From a checkpoint of a small transformer trained on Wikipedia: biases.
Each number is 128 + 24 x the weight over the matrix's rms, rounded and kept within 0 to 255. Layers, rows and columns count from 0. Numbers have three digits each.

# q: layer 6 attention query, 512x512, rms 0.0345, rows 0-18,64-82,128-146,192-209, columns 256-319
# k: layer 6 attention key, 128x512, rms 0.0391, rows 0-17, columns 256-319
q0:168104184161161072176174136144127170078125203152100147119172098144132156157120143119187112104048177152137187100086220115175049068184178076089140156117093075192089158106158151182116072206092110
q64:110148114127125126133096127147128146164121135151119124129137102145116143153135136115135128167109122131116151161117146133128130106117121123138126114145113146135140115112091136145161121108154118
q128:121149102129143122107128079150129100135129121163127124138153130118147138165129170145136164129108148123100123139112133110135123090120131151121124160142095134131137148130098120114138120093136124
q192:142123138147107098092146161144118126154134110153110103111103107160144103112120155137141133127114120109139125114129143126104110128115116113122146115135112118125154137140112124126168135123127105
k0:145125173144120090094152103122148137138135137112169132194111118145092112105104150143115129092117103139102131121115143032154149132122126103138122138121142157133127129172155162151110099124088129
q1:120097137061119102117133120135173152088175240070120147137114041165151172146135077149100054130058148140179084116134175128091081141151218114061118143131157124111220180116192204147127080125059152
q65:093121134100138133144146098110153106168148161091129129160113139134142155156152119107115126161161092065125129105132115116121126102135102144111119174118116165114131138114118124150153142127150140
q129:106124113135137115118143111130157097133135144120107123132104138122168145145146136078129133147106137093087135146117143102151148122156116135099082165145124138112124141125138148112129127114163109
q193:124092129113122126119132092144152138170117163131146129145105132095182102116125146187151147113094132067129124094140126108150113116083120105101102122154104148142146101119141135150172136142134109
k1:141095141173140174117104151112147133133135116124077099120137137121080049139110176147161157113143102127134138138128146153076090135081160081095084130086150110104131139109155154167155081124108123
q2:153167159136074159118079125188145146087136102146121120100204168124109140155152020119118213100190106086089128087078153160118105107078134255240143182132133076251097073098133066158177084254232150
q66:106151132090122104159112117102154120128169112134115125111141135119107140143121152115125132164151119126133141124131136127112126129122111128122119142100089119135106151116159117140104108129118130
q130:133129168091119111145145131142108100142151107114126131139159126119095156117095122145114128131119110124113107154136132122111085096149107119146126155125144128148124118120134123130131127145128133
q194:133100145144123121092150158148158148134085110144119100121130122131148127111128120132110129129163146109127117131120138098103142111113120129112118125120102124108134103134150102143116131115141114
k2:125079118153172134144148107122112142153109163127136166169129074117124089140124084112120164124126131093040140132116087089128112086079123135117183153146171111098115120097160131147158113165153120
q3:104110255082185143204128123201195166040110133165099144145133132154171120156161156127223119172138133105158234150106127139197094063188168132067106147127073110161104186091110085146158064230171115
q67:112125142148129109126108126131111136128119163133149127149113087105120133139132121112124095160146119142118159132121148128151103106124108099114133127121110133141144119117120111143125121104141126
q131:134128134119118128106131118144132114151132169138146138156144119122090132143140100111132142140143134132133133110117143143128122130122159114147097153155118110143104131108114111111129138140136113
q195:152114124179116122106129120129115150126084170161108128111123126133156121107112141122151120098091125085126143124142151102100141143115100089123103126132090119109113115141127105146138131133164110
k3:102113150091137122098125151123130160130054124172073111147110118140178117088169140114145079149137084128134143099094091000137153125128133151151142109117105115117140101158153131170133154127086054
q4:136145085103095134093142114176103165051116087096049141088230086115096105091148047151011139047113158121105101188105163122110125146000166182123134134083146135145192079107143175115113070118143161
q68:117154114083164127130138095146145106147126151116118111165154146136158145131121130140104135133089137131141100122133149132135143121101118133108106148154097144112133133131119121109127113105123146
q132:140139172083163118154137139135122099143119113118121063140143123135125157093131138128061111112103118114154092134105144122111113105130132107113157178129108160096164138087142147154114124128097162
q196:113130126087095139104108091111159133143089149131108120104127100159167151129154131131108078121168134136151122115132118131147130127128118123119138137089126161129119142108162135126120125136098147
k4:193100115147080156152132125108106095108101117097095193164116123130125127137115126134139172089108190152121104102120136126094128141114138136131136159094148161108106171134131119123030096156136164
q5:153169206197124135136113158178156094158134151162128119171089157138075108196121190131086128137134110166149163142087135096207182044115126123157126149138021127225121154173133034139124084163090110
q69:139150142114166156143101125130122123155128166157157116115137155124117123141122135146092112148144129124093115132124143137137118132174138147131181151100099135131104131119131111165142150126133127
q133:132155156150112147120136134140112129174143141117125135161137109108106114149085122152098123146103128107128101147149111124095125112158102151165111148166159127129126129114118123143139094144123136
q197:155153145125120125123119154107107135165128102139132118148131142109106127144109122144137114160098137139148114130136148130119123143134122144170133139147121114125119134131108136138124138104154109
k5:109125155170104126157124125085139150151140105167093081100102156179165161111180149114134148140177136150130139055119116141116124052115131138173201123105127133157069124048069138141131104137123155
q6:131130190210158077094155101126051084181137120073140093165157192121095191135073142109053121155164108210132158135106110088136077123112136094094107094165082223211103122157096207095092107110104119
q70:103140129091095095130123096139134147124162119130120098102121146129145138114107118103131133147133135106147138111138134118113124123127108119114147126126135164109106158139145147142154053139116137
q134:103122122133108170132106134112062125095167115154117112105114083108106094132095136129116145163149128175154140147105119121105121130134110143127164130101146109136148149135117159126155103150153127
q198:086111112107141115139118131132145123140113137139138095169123100128144134123120153125106098135156128116122160135099127127133134109113123101125149097116128142127141155125117131128156120100158123
k6:122137106117157131130117112115175155112085118100167111101103124121156172175160189134073108125161137142152138153117130224125141133145132135101157120160094132126147094096140129127142110100132156
q7:195127185132157080113114166104114156028104187111156101074231174137144129145108085161081133060050193200149176176085153146108034113139185159136123174113109060245090141093139170159104040158142139
q71:114111121139115134166105116158116171130111148127127128128143112129131140132137149132138093175115132142132105140148133141137134116076134092131118095121153126121123139130097140140130131099121121
q135:138119095113133125135138093123100126104087135144153126115147131114118143103156126118131154125105155128106108134108138138153145112094134106138110142125133129132131137136097137137144133131121145
q199:133126111099119149128113132126117102130126090132113134091118105131126109127150136108131111135169134147120125113117132136115136138121130136123143143147119110129132152113113135136152118123129150
k7:168174135136119149153146052122170104078126129087129154171143125134099144126109140133117122071107138112141132119100122089121147139119139126147129172132132172113117137134133098175088109142133157
q8:099099142141152013179177183160156136195127161208155083105177144146106165089088134110104132104104156175149177070150134112182110081077117111146127135139079121154084130179158117148078142203091098
q72:108163105097105139117106145125096101164155125157128137151123127158098155105114110137135140099154108150145124134165120162138090169093182127132153119105133144153112145127145139143117117142108151
q136:108115120100099123126124163115151137119151115112099127127116141136108127131087128146139089120128123140137134132137114114106116152134146163126128117099105120153168159148164123114111106106115139
q200:124148139126089152145121166112112129143156132145124161117142108122100114106105127162143146123124120127115128134158137119090124101085112147157119100130119121117115071111103155105136150120168152
k8:141093140129158122096122170076156121123106108155142103141117102149149125183187146066129129123170134148118152092082132109161142142157118143085157107094178161109133130152140126156144148128138181
q9:098118091053144191152069087170184118039167174082180070122040109158132136097132030175158098170099074167214071173162127185105098159123076191154075118042125164098109130097091137135198097087121176
q73:150117131136133100130147160137109132109103108148113118132139119115111141064148115168149143122106102147137099158138141127156115144157114078159119077081111124132130150137115146095095132097125102
q137:131089126145159123154127161103148112119094107149139115149140129136137129120174133115140105111130127116162127110089126148147143153125123120079126140125129139116154139116145159127115146100142164
q201:122162120104127141123136102124121116086124122142146136125143163128104135138137125135104114123092148159124135147155105148155092141141150115136136141146084106150114159116117141129100129145107128
k9:131162178132123146118165100121138123154115116105112098128117065110117151169096105154114080169141095157204132122137094091102137169164149144151138132157129134125120142193159123127117102127126151
q10:104144076125084056102131148098126141178128145200112181120082129123079130075137087189011098076143115138144168159165085112122182142127093162132143118019207101111153115109201143118101130013153114
q74:132140119113125127158119117139140122107127120122117118135124167096127140154146165142116130129133138094132152091136132123125162137146099135083117125093064169160169125138154093152125117111139134
q138:095132101131136132157129163163124094130118107153126126131135162115177147146164151120102148150148143096110152145099127079157162093163111163103091128132110160104143122164141120105130138084166127
q202:143137135142144104135111120123122147092120153130145137152103138107130140116169144163152100111120130128146155143119105103163155110129114137114120140117137113151145145129130121152147136118127100
k10:186108100167137157094117125100145068143147119081138152080108160159183078137104088121114137131111134147176103156117154164062077105064120127091119112119141149124086108118107135107103110118112107
q11:143195083121169162076075143125156079116145166103136046064153094161078189164131126142110143178170110162125113206111066122117094186091082151221129081095112121178067115158131133087152092166180117
q75:130104102114139103129120131105100118155116170188099113123144097108170139126121147132174122119161150107143108105179132120168125104175109124093108121128078110115117124148149127127111120117104060
q139:145118141166163162135098111128089121133130173122134173101146117105103120125154125109118170121148150100117105127108160117148136167122143114062108147111133136113154090139094159115134091146119087
q203:147102127188153114115106142084113128103070140110125103134116139141101111109166122094174107115146146100152161121110114126166140137140101131111117116095131137126112114126166136134127114126133138
k11:086104179094096154140155122155154139086135139094150078109098121131146121095156100151130066115116105129142093135146122153106075081124150107168148101139128147110088095108108106140115087167125139
q12:065128054110128074146157141119098177138122138179094122104085115082105164050160090168051081158103110094108113135160140129122139133150140092179091070003174158044084144118174159120122109077133107
q76:117091132153132133134114141163128125113117140154142121143135127107105119155122127137116119114150124151148106103153128143137129118121114132115122095107132117150147125135128113129129130161144107
q140:112092135152154160116107095117117154103123127104141150092119156149104122147135135089121159154134164145117167123124141120178138173147099145116121101133117119104152122123108144120174134112131095
q204:121117138121124144137136108136118129122134136153096139123113137136126103119120144128156103080132147130160122139149117094121140140143090137100119164121142139164130136136178130119134118148131125
k12:213135143126193176091163113116128144106121133094126168142147140131134105081093102090155096111045125091165122159081150115123122172121143087104091114156128179101131155164130116139122104110123082
q13:111091249135125118179154148143154124084099110185106122149059172128161108144151166100076150131158105158194171128077097084190117089189145065058114113132098120225143167140104136137154103130106115
q77:135128120151140111138094123114115132114110136141134130150141118127139141134150117113131143136134122132119123131117162117152093126109118115146139089136120132152149103137132123149141138112141146
q141:099149106111171136091126133127133120129113139156139146121136154138122154089171117083130162141171131149127130121113145145135140137110157116144139117111097115132128119131132119123137116110095135
q205:125146137149141122115132147136094125093102144156120136124105097148119124105143149106166122115145089091137136122096128117131132137105109118128143141099123103136133125135128133113151109152146143
k13:156117147147137098119140124158123126144097110124116153165149144140157160104142167117138058119123159142164138121098132115144170097136083120125124109119125134124152111111126079146130158138112091
q14:114157073085116178133148124114138133056159175128119121124059101118166156129152120106139109161106117093116107143144155161120098159170126146163123114080184130069107137126105159145161081106139141
q78:151104108166133097130139137147147126119128107132152057135134134118115094133144136128129172108098131110132099159118151126147102116122104144142116080129146111162129157137084121119152145099150095
q142:114138103133166111136161102127145127133129116134127128117138113119132148122135128108132137127136109123118088135116127138155126158105125102127115104131131128140105132139124158136169142115111117
q206:130117119143153132097148118118100128093144096134118109117132132141107131147151105102139129143118131139145133158117117135128141137164147145107153146117119121133129133126125127133132141118126125
k14:134120175124121140126138079138103168118158149119120157170139098130081138114094091150136112145122086099107132111113152076129141109146087117145081120155139129097130167146171129124137122140127067
q15:184136213102178153111061138121134124136169188114182116133220120162143109156140099149217176120139144138145143120122099105110058112148099186129131176155167055188156131136156157174212122241131126
q79:135131144103114111147155146123120147117138149112106132097130108134139130132120130108117133135135104104133115163101118114118129144111140084122122151096128132127117150140157143159110155126085143
q143:136112120127156118164125135108120099119107116148147135118121147125175141124153146130101115138137140085126094142109127137139113105091127143140134166159074153121133163144154115154100152114100180
q207:102099116129120123134126136133126100065111128134145110119154143126129138156141161098107125153158123128165104111134104138126129154139145131138134146128101092105124157138104129146105128149107142
k15:113122108167146143157102115105153072147096122086220169078122153108138093092134103136137177038099132144134173121152115113177084105120140132163161171178158087209084064137127122144135109139129119
q16:030086151083073130141153160170150094178116158210128144128090110105179093153139077083211119148174055105136139087142101161172179147137087152205146141125172113054138115113135094147195160119145127
q80:139141126141122148115139139123128109101142125123144145115095159103099108140161141096095135124131103131106160137116140150105124151168146160127161161114150141157124120103170114146146124134120156
q144:122107165132114125134150154134148136154125138114105128144114129131103116132099115144122107116151090127141135136148114116110110127151123132126129138112135136130147116121171106129109135118133141
q208:139129157133110150137162114101110152132150130097102162127148176110080146142109095137111116166131132158121121135151104122122129140140156155128125128114151153114116106136158116114066131143098124
k16:133091085151155126124109144133082151153107127190144131114123105096135106114125086139145165133162089118102142115101138106125097110109105145078115108112146082174137126127138149081135108122146096
q17:146209117088150126130106121098163134135149087118103122172180076127125127112116099192078122072078162096054128141163104145094072128079198146066099144170117176146186136127095172085165056170111128
q81:121132128132134112131109122122112117182148152138150095132144136142111133102122114182138135104123133121127105131161110147118110147121126102118060120121092129149126149121145155106095133135102109
q145:119143129106117135162127151131124100068161114136142098140127140146141128139129114126124146118154110133131112121122117112113119126159132129118131126122116114115096137122123125110094119140140115
q209:164110123119128092112142139165141101146086097151159101150110127121203139132097106153154155107100135109121149121133147110122106119104134093154134118128041142124135103115107160131179143106173104
k17:132107180081153118086132128102139138090097100106111126139127091153135086161124133095130119135155146146134116117061143134077122117191135115103116134111112096085119161142121074119142098092124177
q18:143135166052194143150099167061203167189147197126156118144096060145122115067091183171175091157117164105117119126201106136070092141067194077088094099148091146006171123118155171111155144192094110
q82:136157142124100129130128126129111104163150126108105114165125123120140137128119126146130150136123154081110159131118107133121152129133108127106098153154118137132134148133097154117144140114139127
q146:129130138127107100142142149131158088124153118118118109145119121119136133119112123132158107132152110116156100092106106117111147132132158102097110154148086136129138160140126156099124110108127110